From a checkpoint of a small transformer trained on Wikipedia: 4 heads of 32, untied embeddings.
Each number is 128 + 32 x the weight over its row's rms, rounded and kept within 0 to 255. Layers, rows and columns count from 0. Numbers have three digits each. The size before them is the row's rms in percent of the matrix's.

# layer 5 attention value, 128x128, rms 0.133, rows 0-108, columns 0-127
103:086142169161122140078170164071148044075134166097137188164135106149132124149086127162128114180145143137105142131187140148120078147163154085062129111153107075090111097108147197121158099085125150115178173078122135148136143113140127119120191140123125115096081147100185137119154163141186097150104132119200119121110127157166090156110106122108101095133057155138127135096098136027144127146135
095:153205135132114160147155089120154140142136150096109089161119176182119131126180095111070120124121081132120098142076159141156172164083113170084128211113071103125200107138150159166101151125071108132152147131142130139137140144164158159175097172176113071109109132117062099165081140105180159170117112137115137081168091114121154112162089137105141125195111170148084159193075109132134105146137
100:136069116106124129147154163182125088085080070179117102119119126156040096115128124112134060178161113158161135149125071134144137078115141191198144156121151121138086135144084140101134113120147099083085136095164116114134163124095140155101118133013117133143137088113113109122123117186101136148147127053106145196148137189115142113143096144126130152172112135087110175127161087154119126070162
094:143173119131140114082163152187139091160116099127121144193154126138102115121110148167159035153088117088096102129128159116167119174135138112085112079131084125103146111199185135162153108105141099104128109103163080114150145153119135110164164146126141157166125126121128080109162137124151115118120095098086135076136139140202127103109129156077200171117155058216088106084140108084149111206158
100:116136098155103112144162146053105137127203149105135099114113104120136163148137084103135173105165117121208136127123097099220214085182147129148096047096150160136099069144112084110149107102118147106101091141120096158089139086132158176140136132057148143159147141112125133114139153129115135162152121096120107118181160148137127138095130171124137152090110186167152041141102123075178121157155
108:129139116150069144135154146090139121131142115140082133178112143165137042132127144127105161080086167140043157104088104118146130155114182152119086141127185131118125184132038139086080106138159177135127130178241058111181120137122173128127121117130109097151107096120080148126204092109137106114094137096092141105166108090127125109104126094092159082150138129159144149177150150154110117146149
107:195095133059070127149150100168176111099157094157135106149096148172110075161115073136068091112155065123148113117134076134067137117071131146123096165107121204098098167173065092117118085137096133098117158150057167161151112101117073150120116107074125160095099136147116105132130118115083162076157162140141120182103134115127122141122116175136175124125170128123094194156127135173162142158127
113:122169124145146100070122122124139128114155167153163152208094137147135149170151177102165143136041132142091156087138114134167139100144112110123180145128088118028106097085146084140137129133070118087131182120142126140189135122164189148114099174134109167077181146149123102115135145076129108175142226111060095136137145133139112157146145141116158093095100181171110149066113131131108136106126
100:088090126155159138162149120114097133109113161144118130097107138143088142122086133126228111169133094112121137099173093114143161190129101163123147131177139120152103119163110162061150136119156150087117123157150172116135146075149108119159067095157130099102126089174150122119126133120123154141142151157194052105103121164140162184126070163130139132148181147163112147123141056107000148085125
097:107140157100108157109118095127125139194180166170140148155113115133035075166150127119168126112133101177121176115206157114140152143147121168076149068098086107128157121117123154138109209063116120160116085161200070114066115133099147131165163109079106100160134098156107124118178147115124156115120132088143092155124116127068179117102070151110166158125139168134109179133140123166123180127167
110:152067133168082136141134143068094133180117075089116144126122126158124090109124122142143144126129147145137183078149123132106148129125109065139154138101148099143118164202070149147168142163148114111086156166138180078167125084128089118121150181150168135148150101171076126159159170193125105060076169093143089142067127154119122108158085117112175164148058132125096103107099154181103181114187
102:128122091096081120133123144147166147157056118101018110142109107135188122164185157128077121140124154105060131136138128137144108096200117112147189128108128141173079116130123107084125164138133092096129136121202137120138109230153104131143075158158100104135066140097126103110124096190083096095093165132084109131137144115161131137138151088146112119154160115115121161199076109119093099097111
103:156114135099076065072189095112091076125166150167161114130116107174122101174086118068080087106118123104133112104173141151188126075113084155121108138064132154132068114134114095150123142043108163121080107109094167109184163126189081130141111146110109160151077146155135098111153124128128160130117176098157126112080100157150121167172105201110161146087107173156084114115137134124093104153108
101:118106164165158087097093093170135091135158103139180111133098130161132078151103154119117140108111082133063110105082111128091126094116048083136098153135142131110147079112113094179132157122116152079118157094117147157101143146115083164052131107103151145159104126152132136160154075168114101116126110127082129159106182052111196136107116071204166110087129120152187156193127114179147085131179
102:147124133110113108131174149106080081085118155101126059114164067151145122096156135155090085094155107118145124102117136123152101159159175105095160064126097081092095132168104125115141154119179152143151177099148140138109114162156065056042158103115150126088168148076142113146184123170169148119127120131157101081067116126160147075184133185134126175145116087101112114157126128086146063124185
097:122076103149143128160093175145132159151105105150107173106090145159123154104121088153168121123146086152161152117123110155135102145111123085054201056093102067043138130121121172097127119126137165081117160102133167223153150122147130163122155177186164161123115135145159172090200174113136139107084128096125110138114160075090121125138105071086168138093137128135095140154201097124099119126145
112:156139115109145136180119004130152108138126097147122195146156132196167112130082109131110180151127123105048140112155044138086099124101154163094157131092141143155078172172060135133090086142146146100084137142170142111171122110082135106089061165102136156155140155132133174129131113182134124151096097155132162160091115168126124147146071135140137101091118183164122160105149106152120141087112
101:120095092181172116128158133117105144160179148082158125145158125145062139166105093108178109126091154154153138133167139076081167136137087074131145148171097078083100096116099123120173126123146108124117141125108169064134170124104118121109117120119094127119126171107172094079116101117126089077159132147117154118186091109070126115135176192148126183158113103117022128128214099102195138144160
110:074129079164159129161120105160142135120125064115053122100117196059143210167135117162160118166092184132184114141162130089120154114140104158132082148123087125131149133115106189121119216118166091119143081118145092122107192153128154134133129129150140089120122129156126127115086140128114161134085123084091129112070105128126141117140148113067140123122123178218061112158173119122064140112095
112:061121153107070132122122116160096063173113193123150077132160121094105150146094066100137084135093144123108138132071091171136114118150144156114132087139188089071150093126152173143170127152100173090120156123191152194100156146120161161115110130096132115110117097072189181133171121128196128117105145137153135084115103118160183073105161152103129188120178141133123180084113134165137131137177
085:117152114115166132070100143133031127130195175101147183110158123132126075158054084144186105077139110105110115112162160117170093129132126140166171153107108155193124089134141131121095125184146166139142080089104108172116092125075172125096110145161150111091127118108148114097117171109132078130144092118114090163130091178083134113144196071158122146168103172154109121172125188070115126143107
093:111090142112086185144147115129118130079117126132156124102082124148064137158146117193121142077111176101150154121164133109170143040162134182142138079141152092144158118186054090082117091125165156177150122189116083169167149104111071158139105098121110104154143087100063134140170133110174090084158097159146094086114112193182158113097111096125112093130153153159143131131120095138132164078124
104:096129104134120152125133134140122106127149071093098141104111141107090057126182119153154164223052104141094137119141127098094110100088119088152086147166115116188121181094138120076117138107069140169115167162075119081116085136140142130163164147117156154141145107079037145112113079196165140173166183105158127117170075085126106153126123122146160152155150115154175120095182128116160104114111
119:100142114112156149090076163090082117168165161098063136134152103147157114085121147108149119125125138173142089084212123105110143102138151147023100078145134047160114163082153133128118088165097103115125189065166141091122142125126138126102153092090143205140133095127072180156116112086073128127137133128184167125140115148135176155118145102116106149111121157092127112094149105120088130108202
102:127121148127096197168102129179120174147127096148107124168120140121204092196082142149104122142198207136089144106124108115135126126163161128096135129130189127184144099144039121149143095145161114118174118139078143095154147093097103098154139161060175058139124104089111148145152164110083118114136111050127140187153123165138122108125137121151120100122122079128120109163120116136115048138192
106:141089089168144164199088147147147041085116112136095142100180161101118112184127113195176161115155100099098093155106137047105133072130121210154113090120098121121115109179142149171108146109103141171125131089122114150143095086147071113183133092138148093157138122098111111105108096120174134121147085164077103166161160102159128104135159134152146124069148132101146083097101178123145078168094
104:084157134135133106134156117188130091154167149105135124124155118088147164131139130096121139132208129154129122113114160109068109153130092153184165163142118111150091144158143142142102069147078116115067192108111199106121138085165123104176128170125109202160103133125112122061110066144074120129183094078155165109134125122133145183219145127166131122146078086125079120087103187095120144105097
095:220094145153171169138119045162112138095152103133165094156118131149070101145096155137079112083148117119151066117111137125063133126118080116152072162136117123101099141113153104137159136130118150137164103181081152136095120180072161127176115123090068149111118146154095124081172133144115126102094184141069165178134118075130088131156214159106119143116138155170158110162143068091136109151124
095:121112129152108173180074165126151128124147169085157132144075145173120137085114126133133097105154124149124143091123169123106107116091175120113099085153108129079089077104122138122106143078144153105088192126104118174122105222141150120153101178105142122132118113082159060188116111106084165103109127114160217166103095170134172112084150142193156164107179180129096121180112117177160157091124
103:105167150141110136119103058166121176230099093113194184127082096177083119156094201123076134145130169131136118156123144145095140127137123163161125139120126181107074076066085172146157123101165134175102116142109130100097113195115107172169124116135105140110148151088121170098108093162146102128123074132129146128181080177141147175110148164122127114116144099159179109137124177112067122126085
101:158145137180122190132117063099191127097107117163154096096116141086115136132132113109115112127093145138205089091113167152182109102156129131169159188096143163117128116161107111124177137126118092133163080154118141101145158147138185151045078125177134132107114098136121119077147119123108122112122092140111131051175136130140132072039148133112192087114179133090115140175097131149121200181164
098:126167165140085095102104125145119115140164139102138162161120132024102108094133162139145106092118079130106119158125172093176127160090121083096124177097093134144133122125147117087099157118060114140115140164119085142122171140255150137103135163149100105117056159141166110112117136128128109128137137107128119154106210153109136087136135030148149111121143117112175114077157143066157158110104
087:114084149129070141118094104154115173117153127125102122135102127099154132147123140126161093189120215133130142143147124096100128161099133165081156220179041125131092119132146176152112133104131138164117159131102111157198058170148126141134078167128147157172109065108171131134120074112148163104186195149132113095144160124125131092150149128076187087132168090094144125124141109111124077177083
090:120098147108152131134148073146113133153107120072143147155140137141133127117141152119156139167132163169129113100147108115080136062126147180130171157125103147189086132114136120062124107148107130159110079238129145113169096100061164112089091154215101076123109118150143167093180130097090136208115107148059153139131202141097128095151140149128151118115070131137143124147137178092158125062121
072:148170126100199157189153126130145207130136087115131132124152123154192165194189108183131131120078114144099115087179130078149104086132100182159094122129165102083161156127088106154176152085133092057133070122125089113164121160154096085124093167149122138132152053126098135116157118142090187129107109120166156116059121142115097118174106142110142085145094161145116151185120148111126124088144
098:156155050105142144123179111126121097206098109112141118106135116094143164114172107125201142130114119192121111183111151133173069154167091150169114122142158091138148136090157116133151099103121135159137135140190196105133114106107063157092168103181094113054088051130096089119126118146172135128135130185109142113152142124134159104116125114191116135102124100060181128149086131185141113187147
086:104147181099122127107169188105145172134106149139141129130138084089131179156166157091085101080027120128172076107151159168105145054159160167096169133126105112102196072121129162146156155105159128165149119127165130103139125163127130156164086140173093115137080116081119089156074123154145107146090138114131140096143053120165122097111219119152122104117197156138080123122118111131152101148158
091:165098166096084175157152198130157117131138113143155134136144109121109141116120166166108075108161066142122112080142068125147124133111133107090067153137098125160110156100177171143120084138127086179160143114067121129147168170098114165076124088129111190136134069083162134179155164150155093123092133162185199081139119118149107111136087112143134112076116097081080186187114093156116170128080
077:130188141083139149161109099119087107094120077097083129095100151092132156100111152121089073098106104135147145136127168138108083122113114120120121137140112162169141131125145085161137130060173082112151149107086173064137217131141146141113166043144079138189158124104094105140147104158131139084106179104159122161149153063104123129176141165127159148161105147156157080193135200092122110064094
088:134076121169097123124108120135125104091143137079118157113114123214163173199175119155122131165120145104157101201171148126154116122174108078097140139072123161117117081087108125132167189100162148127116106167146172179149124206135129120054196126062117112120129148119159210176108135093115128147166143123108120123114110167071169151146135137110117153120087152138086124117119206131173124118113
089:132103130074177118117126126117155113148126112111094133115156131107082120096081127110203132089102129110143104153192126145133162086125074141146108137065102148164133127143158135175196070100126067196102174101102112086112071133121098119115149112083136137137150041108112088090137145136181149111170076154119128099170101054145152125134075117045188113099122120115123124135102122178179157157135
087:117168163124077115143110180107094129083140131124144129109122147058161115112112106114169054146127134135201082081141158135150113138149106060111111114063133048121128127156134146131108089123145013161084136118108098087134176190120130147102128106165178198129160105100122100162093141104080113068094141167168125105102089136111168122151159111133115145123133167114164117163119120108122204136129
086:159127143137107125130074121091142112145155122114139127111137195127125131150151056124205103176217060114152125198136097133087149120112101156120146114090167109150142136101166175145160058128129128105091133099115139146182114127065135145132134107122183149147120137126099063115099104171129092116146108171099089197157111131128156151090127109104060105124138156103241102136185124151142140136109
091:120073131136125101105071143109138146125135127062092102105103111136062138144081213102116121098141140198151128157100092108160133080091105089162136080127168125142108101114134175109137088140136136115122138158096118104123160135160088092111181165086207179125074130127136145145093164133095087113075127105107169145146130023110136118124156131155177164120182118077107156167154117142118203161110
092:180144153139191169072120105153154200140139119126128105121148078127129200106146155141122119117206129132095074139155137124126179147029167087092142084145140172153126157127106069134104117145150114068082143111130144194134125139099073163137107173117183166169108124165072110163116099164105146101112137085163161077155135143138108103162149095104126106060133130163110119092145085103153097132144
086:145107168081198102154103142100090097156136112117110161080115151093119071096170131121143135131126146170179185102128120178136107111117112133101146091118174118069129169153109148111134097199140078165099108072104129100162120106121153121137195081138122155100150126071091166148101154163127132097125156177086176098186131111148144078130090048117163186166099095095121134138132105140091199168160
096:086136173101135114119163161129089123146160133182147136147118113140128136128174131063080180082123094097116114129095039140155129104148112133160130174122064139106103101172096126145088141117102104095208090140152090121160118147163158117083129161162154159123113218115121089163089098098103158156088174089133190132135082106139087116169122143192131097148080114142115132150127145127202069089160
088:088128125097148160140148111192187152047074068115128049159112104135111161139150157151089064133142096091171113077133145134132079133087130107133082091113107089078096176139132186152129167132120099095088162118140117168132088151110096107170155181131147181196146048131101104117129119099122054159148146106101164120109077148134150119161137127125134107092091124137128093159112123106167115115078
088:120083135125138114200060101145127166147137139119127152112166086188137057122121132070143130120163120185158130221102108109089122126142118148052145076138127068149136182223115130116118115099179102177153111115119136145145116120093069097098152093116110085086147104092075093136155132097165117092114120135106092116157070163108106152135105122132125114153157096120138106144154181150071132072112
081:122189138182112084097062128057083163141122118172074126113135155114150116140080145161050184119161107075108150130122176146169197150149138129074127125135140119131143089107117096140130176158123159154163138107136119094148126102113166064153151128109149125131150160149090165187140118077033203146147151163093127144066078139166143148104141121130092131123142113134189089171148096126136126141128
099:146152142121141161111179171118121110151110115166107097096146112066092109126055097104131108229140156189142126161121110116112171063103065138100117132132153171123188137158096082162101145109154084168130174088079137093122130126150163150120153097123177114109143085102120114112097150152176128093131107158117172121108103050162106083067078148208153142156121148112112159107141097170101145162142
090:083111141145109175135119102133111098101062183100099099145113097134099133119154066092140119128160168112111099208173093113205132174130167123093160128160113164103181178137162149106102128148126144083092141088144154153107105111110145093134171107081113080168151099182156152171154113066150137085156158186111079107104138118183161159146109124132130159147156128090170108120154117192066073107098
096:154101092170132142155137172113181140090116106134134106081170183166086126094125142169094165165185160162143202098160124125092151140123118150108129146157109146170098080087094138143090134121147133134085132098133116140121087094137122147119151158136138100000101223115130129089150082157113134111153163137151162123161133090140204154118151120084106153124160116109170157111148071175150137091140
098:076130148130135100111125162114077152098138060097157115065123140096168213140129096165154126157108111123131163127141156135068149207127163096145148153174170118109136137125130158108173142154182141084073079137177144108115139225127129166120200167118141141113140135129101076164131140134095060102119095101095093122152111169162117126124109151163085127101117127159128101140145123074173127130041
096:104099137108118133100155152139159118074070123051046124107175111104141169128145118111221089088073139091148140070129097173099119142120150053117129125095109091176091106135163198109145129149136138099107142065154114177147133133062128089109124168126159113134152094141132121135167193111088117076113155119190109145142141118115091138066111150150113132155108080107122133067154117172136128127089
086:139175072139138123150131190114139083098180054190132086101130129118165133089101154114102079117124129042182109133144113154085155112110129145124161162132123122146158128120112066114091096097139145119106139152110172146175080153115109041090087124159094134137124246160156107203126089156113145106132143135098221113120133101136132099127109134142113154142134096118077107104108156117119112148104
096:105107109084153132133165125148095117135131113123111148102136147135076061156133102165187056111130147158136079096126123142196069139120175095150095037130109143164130124157141161109130185151122140186150097110177117156155160144110073183113146142141131152119143150190142191054139145128159148084089126072113187167122149064117110097075148095149138123101123169117096098127149091169133105182132
083:213144134082111085140128154172131084136139105206084130099117161092063097148123149076097156133183111125127153120106117148110136154101116156187103170177085149191073088084092169132121082114140102117153148084129125156106100089129134142125095139173114139109108111081097130149125130149077151135153186180112136135086073195137125116081127047153090129110155120086115097186178144146126131109126
097:150169114074131122126174120136131104163099094159135083150097087085146115113113147154134108169145141196115081134139124067108116157134077145115158100118119207145148167161211056225153098140114091130113148086109146087126113167110145170105136149192093088116118080084113099161147144153166115203112132161108140099142131101181065067107111148144103155111132137124129142119085078142134091130110
111:127116123127121120105183118095082133148138184186166144095109125175072121115117088103114134159140200162114113147086171112142168147138139177145157122129112200112145074084099081107127138189128130167168107165069124114129149194139183095083121140104122139035115092110206135177100158130143117099129078112066109146133081068140163148105142155126166113150179120129097142159133127120068126128119
080:054179195125175147114109152125114099158152091206141171113117178132139125143106098107162139195142130130147136155080140144157130126069141134064152178144088122124130097089163104149137135110084053094178131099110116101133073139132129088160119108145079141110122148087113125138155133106104145090116171092091077139153154129119113128198096161125148208186159113135083115123108060132085102113180
078:167119140101118178132157202206213074164176146075146175106110148135081191146091146158117117125118105130171117150110152107112086112118145186165127156067117151093116148162162105172132129098074153196168130141142116111131102163114082158139143101128121118104106170040116119150137168147115139113122068121161076114129150115167106168084151114159145118145117099128105116158047105116116096107149
092:115127092113168153069152146107117126095107128213157089125126108155105138141143128195131105137138140127085094119214108121191134137136212124106131167082101140079132120147147127104152128117159161110130159067178107141145112073030157101087113105169116122128134093077164121137105108103165111159137164097133124159165160164130153107125148142083093112094164139206167081108061109110114143169101
078:068128144122139161143070129083186137094124093151101148059123147161086149139149138131132105092120122102061110074136145181140115118160083081150166184132109147129189185103146126177138157095171140148149096096122077173140115062124135132137050146125104128178180139155059144129151160164157116080129131134094124092146089065129132094129155155132070154137136133135220170142147119126124113094144
086:106100143177150192113139088089163102118144156072158159137135124197087164121140096162122181066144137114118110157176108095103115123123150126108148122101078106108175080144135134130058156099080118143114102166185181105096097118066092203082117132110079114108091167133219118049120132095122136119127119109153127091160163118106141067124092147158127152111134161137126147122137129095114202141100
084:042096137168107124158103139089141137160152091094132138148132093140137113136122142139120128156146112137057112177086140098091139131170128164120134122165201166097125101160136173139129152120100097126070165119143146120171107144126136129135100172191149141113085142126203113101097068115083075179110121160105181164088137064140144132234096173105109114093160139181163125175176125112160091106130
078:139134131151135111131129115057133087099173154146107112107087128191182111122113123099081065099107137140123162160097120131144155124144129133165135166093141120113142123107082155139114088102098151173110129052140085165181171121117096077153160123179162110131158144138106090121049067085160163114159106154166084173089133149147119144149129125205120126119143119176139079184143153095079162078040
090:119171159114098169172103138142174151195162119135116113110077111099168135160086153054116156066122055098129168129107107146115125183181102146179147120090119114108135091110147107195135103094127107155106100077143178117083156098149131152166117116130129106130109142149137132154105084164164188152116105160060170126060092136117092203131142111125108099105124176215095129152081112122125114101128
086:152106153127182074125196128089155227082092091125155142146050101101153149134119121119126142157119152075112196144138118152077083104072085129118144119096156110132178126151186093134126125105096111117183148112145156162104138167079149148125133107172141110123115112100106114165059135142164091073160124087180093187162137129143117107127103157112174119125140140190165105078141174158154162146159
092:123129104126119074187136111109099172103161136091131105155082103103157187136149141101177092121098074181113166159178172089159091108106134168112113158189118162083164099142099124114128123136098085184181038109151070153064109075135141120135170129138105095151113120189091119146069072156103144157106189209108132127123110142124138092135167120119132135158138166147145102113091123148142151117088
082:079121158182157159144119160174169110201112151141089187131129121157152138139156110118132189178110076178187105125148100131112147202143127124110154153149155136089152141132181184154052041117102064124154095120111129153161116137149170160147122165113095120160128163113136170132102129088168112104125166160091094138142144134127133185126068117163115134139084102166116132087153121082131084152056
094:071096122186168158156124163182145132115130121119135154069152089167126142113098071062130136158127122158122155148128073106055149095157082114072114148105183130093161085062147116094175170116144148114125165106111098179117162093153161120141138119178129090137169134188163168121186112106089100179127111130120159158116126111061065114138078146173085174099138168095137116148140087162111134117134
094:157082085137154139096107092142172138104073132180115127186160142129152154109100107137123164120131078128082157137164165122158123130094117061154134063101163130092140131132150131127138079109157125121123169172172135108147070114142044071074105118086180147165119151152091100155123182130115139059091086106156056113127094136120172168152087103071123150129147104135053123143096111089114151117183
096:106099158152130195133081119128148131137129110142146119120135077171089158142126193082132059149110079129109167069182121068139075123139127131081149131159134109095079134115151104124108130139137138107163150176136130177170121156087164121109157072140127145190146132118155098212134045146117077178104113078168151101138130127134131136127172146142132045124159077124110159128082153133164074080169
092:144081082151092121065132151152136165156110123140088153134174054078132102145101134088102133093183107164101149134155114164121135091132099199080198162121142122127137109079113135086097120118140168132051152110123199121131109120112106097170145163091164133151144137131066140129090135183154127111159158149157200124146082171114129071099059136195137114091131110129160144158139171127096165150086
083:064156120136060112133102130081125103168122096144154162142115079106140121095106068124101117158114219151132162122095156056065147117111160175141150132130102099096113134086097109115158127131119114155121187190101128164172136168091097128138072134145061130133127113086150069093162074125119077169120136114179176172133158134091122101095101114080152094056153135169181112155135136130113112105100
073:151103101155177111106151132130135107148113154170126149114099112101155110157161104085178182150069137165138149089106137097153113173128112135121116137141108122155041112121121166202160184148151103105079166138127088120062115082185073148151139162105081137100090148112159142077115119140114156138114179073183060163121115153089140175133119116144106072145178164105083190113084094119175139093142
082:123165152139096130150131083152151097124134193131193166136178132074096048107113171102158147125142109163146156070179139135179123130134152090107100126139087133180141161146131141194111099138096105136166118098152079125204160120130127173121153074165128108113107076137167158109168187136100114155172157133156119118146136126139215148091152108113127144082095115103182144131089113114186165177068
084:099075135105107176126097049161148130097093098102129103155116109122127131135111100156136176140164140104172163104179163159157109147133124160141138161105109112177193147161107144157093154105135119118105115121121145063146127114111087096167198076115144112143140072030108140132182152095131159097140111188161108101152081125100126169101169092084152169172158156126155196132161097100057103152156
086:117135092161108100097141131149131160111115166148097051154110131102079186189131166112095128059141201146140171089119158159135190114175093150146161154116128180116119113141139081158094112159161128136172116117138116121159154150145211117166083146071125064085106107135177127108117134151105110184128103114094129076135136083175120151121146100185130085172143091134187105143096198133114096154118
088:121139081132113112185188133101125111063136088077140115125125102151131108114080104146154071166176061138175180119073072105090153121144131142126099172126121115122117187163167165108170093109134145106203124104128190116141084161164136129120151130113156133154100137140130124146168087134113065160099162079065157120130142173145149176154090142101094081098135144122182073112148197109155131122072
081:191163156127122078160067104146152143069137080041078145116132138104170065183104110149090102098155125120159124119158152178117167156122140125137127160083121092127127169135144103143093136107090127124136148123167149164155078128116123166127122138085164086132119118097117112165082152137130215160160137114133122115143119093092123139147213074127114136121170159101123117181164076165182099107216
091:103128134153137078077126094077066194153093160133058134132132189135085128122105129120085181178115130083136113104155185111101190114170082163158129198135109140083148109115092162096111132103169134175144146114141121113089119102141171085087127157129161112137168114129106144126117136131104144102205173104082119134139099143129201136135119109126070118152109204176162147100120190170087153120112
081:097174145136123134098091159204086127091117112122132106129148075080138189092121144078138169128118140125177088167061079168122181152135113096119106134129166145063197155127172124081085138175114208135099135139140153114118098089120143105173119131125121116132141152130189152126093123194069163129141122138120152103160115095081093140154212171135119110174168132139080077147102148120105161148101
101:115158129129105152059159098159150110081132082160049180153159157085104165147138139105080126122166095175169151127133161144141184171105157077185111123099128088114147113181174106118119121130108149096139129126122150120150108184253159097156108163114131137116065145111122098155083126142144190123149134110174119132113098110147180122157131110134123131146131166226136170123083171093127132118129
077:135122086083167175118063121119122142100090136161097099150112138185101104082152181090097167181191147155152168157107139170157087114127162091093127128110094185100130127135121093082082093114105158133125128118164083113068130078148092183117161191098130136165073106144091125158101060142101139110077134101121053185164075124112104160074157093125121128165140156121150154146119119166129102112100
080:165115133141115096172154108094130135123155131154116124117130129109117155112099126122164190061137152110129073143133107088095132136148145097101101149110136148171098110152103156159182128122114043079131115116090119149130088108077134161118142084142081148137087179073120169147109099145087112101123180144171159200182095149056129114113160139099083155086128120118151171104096142184159048159028
092:147160133103135088150157170155150149108137094175121176181083153117148082136134180142114183120100171190123151083145192119171074139154098105119051140185119083080107159152080136105117099117175140106113156189115113104067074110160137082124123103109148130095082173134142144125097161136115173130135163121155156136121084183166083150144088101101133095156090158146079136123170177129101132127197
078:143147115127133050144163148071115148124154166182150067119109168170135097091197150142207127097142120199089089154106128161132137149091126145096139111140073148155129141145136151136143107144113156117119123091156181195183101150099092190119131106124152097114131115095142153074197117131175109125070125128133119113085152141151141104159133151037116195118117113169141115155101101180122141123061
086:121098161149100192045121106149118125157134075116039130158121121135060119120113178133148105138178143099120155080069169093148128162137094123145160128107126126159161079200133172156129124124040122128150086140129167130139128088157158112154167099107127082092135155136138104132034122129086116151075117116132087116115125129126128095051101091131122159098142152164121100152165125212126155106126
092:129069128133120094103134126079180121173105071136120138124131158102109103107145165109142174154166069164199166124080143128130199087103057150106117085157153115166142108132183141139150083116118126195146167139098085147087084147141147108116178088139096113118088121147089122130145110094101208069115139145138119112094104078155120099065131113142159117106185130101108145183172122113153202144149
092:065148129139127162195122119174131127115129168110136134077147129107144142102147053170121094114122142161108111120088093122143066130199084116129130142111064117206068183087090149088131090090061107166152061170120191166179112188086084113179100160156155125122059149127102141100146154124100122126158105179115112160112127071132117175140092123129115127091145095108133120127121134155123138116107
085:129140103104148212015139108182153165109137131105099131104129100116158141123125185126113082109101119065132118175149173139182163130123161141155115150153149105065141114133084092103118102138147171149149111177143075121082118093156059099165107120114136092073081162119112141132119101144159151156076156118102112106103091184124201117147109146098159156139128163105098153122128166084149095172195
079:106133157088090113155123087103130175142143168176074111157099212109066114159093077089112130092149119072138099119124097124165122144091120120114083110147162096134092136164184192127108112171080141127104088157152127111138116124188137096132128139131159111146065159184136165173165088151186161101115187113134089140043132132105154079105154192088151125156143161125114115092157171098109123151157
091:094162075145136136128217120065146099168107131133111145156120087177138113125144136196136145112123114121052183170113178157149135134112123138141140164119121152138131134096110114126160162117102190188140096122180187167165163196109076134110115082073099137090171106088176136163160169164149099152116122100083104131105123144132098160119113147147144094141081109162208099068130159171118080125133
087:111134147069119117138116166133125118177181153171094131181145103133160185091090134172171077172180160092204185113083096098104139140156145135146130160111156170149147135101114125136116137100184128094158088081106132115112098107185087100207141119110160082130145118104178144173111119070143183142167087126088179145148176099140111142081104153158132161113159055148115116097130110134151142092084
105:137128144073112127098104106155150165110114100097112112150114144141136151106128152058122200092103155129177114170070147151149157179139190111141095130144134134135138132165141034121100182149101152121201119104127165088156089120148182172168158152161136064174076121092106090131158174150138159190195084139096129125136088145126121127142147189122128058129118074132100128103107102182115130164137
119:106174082180142086084100144156127126088155122137132166123086123089091054143167179107115130145099152143130165116150161048164180095185182131127097122134120090149104137142124086175138086128129128121092117117173143161170052145136127102088146093122135138093098086145114082154113142175042132137075135138085122135123148097115184129194154142141143140127128095148172132107161096058079164080105
107:102086190083094144078106158077125198139065122140087151143118141144137136137178148049158167118110130192127125117078106080115091153126138121138064133107127153154119122114093164140126143112194132085102163115138114067116090075118085069137114162108119167123101131136129121222149150121106146103127169114192146153109135152108145146138105093120185157139110162140115127118056155056157140106171
113:127124109124138169079119133147165088111157105080153178126197110184120139035102112097202157155134142106158160148073094133085099152123139111132125121129113214146128155130146139160117100070127134186114143188157121146111045127125141177138189074093120126155075129144146125134132090134135113097164072103123158104134130114106114187043179102105127113091157128158118132134160092143075113146122
111:146105109109098135141119123099140122111134124120126168159118183123142115153217076178105119165173081085125141174145125162114113182101166094141062158137123136147161104115085145165175178109080177144074121121119067148091124121102084173118120151096121088130179156045086132117098165144139126142157115114124142092168165129134077157138078128180106078138178137139077163128078106074171131176093
123:147132053118172104147129148153112129123089143137068120078090145141127079133089094091116089190118104126131083172131126117125145068096108056135171142133141118157183102121127132137183149111112162184197097101137150120142135207121090149121157184089167087071129102128149124112162153156131148150131145164135145118151167079160125134128091147067105142160127137148152107084115069164146044088190
125:146083172040079135081104090159136145118040095111194112139138148148148141152140081092156118219166132172154143142142088191160141154136130132122126153082135138130129096215136124107146166103152134122124110106140125100174085134211130131125133167134135075158127064157153088112176131130166139116120073152153105071087128121112125127193163118144178142130145118140139156159154128109168161156124
129:161084133095145116172053100121133149104049177151139134133167124103154140101108155082151140161142127180146163157108114186098136101103107132118161116077059118114165078167121132120149111141089125179140103122151122134125096094121115089142102125143123151254195092115140132172100130143127165111134107136153174145126158099129149045150132170120164120102120145186118111085137124153150033147156
122:079129179167078100164090087128104127139149110121109135097147074140129130081191152141191156101123138093117043101146102134103111120128100157106123099146123127101152178164120158164087134117126111105133119118114075145137080109079157197196161153197195156112146196148095183132090163152133106104124137121120109122127080158101112094163074130093064075105119163157127112168133065145089143113120
110:109147082085110155132174160165134088114160204173133116131136107149168203140080133152105109131116193085134148158128109151112074117184136142113156113108105135138181138031076113137101180175168139124135123129129156116102108144097081107126130139097115104075136160175107143147108126139159197141115163150115087173124100117116040091124121117114104203162141101138116088123129167160161060123089
117:147173095119099083156119169072129146139148130133075090140122099140161158108166131122060141091136107193126138177109085183186211105115155167123104114135131144136088127126111193098212076158156144147110138137172146160131133138156144128157096114148137207122159177098109126174097121147109095147110113086135137181107092062102162159187074150141121107116090118089101146121113167103065110111134
113:118128115106093069079211135116125132094109095130155138144152097148100130090119152156105068108186149121091054147148131117118132147130139108102137123150130167211117138120121139117188103108109168036108175146122085147127083153151075078137142135116152171099134087113123089088154129095128127170144141106194143146187130137105205107175117104055170112101137142148164186112155178149107159148135
106:104115137165150083076110200127140141102147105100105137106135151105144112172117087131091116081143151098141166137111088106110123108123123152100186074123146097080190118132138177139172114102169127152206182035080126175121172110070110146126096170149124128102182127154116112113121149135081144135102186117160147112106122120171087063126148130140144133143120094131184111203164163115189104188114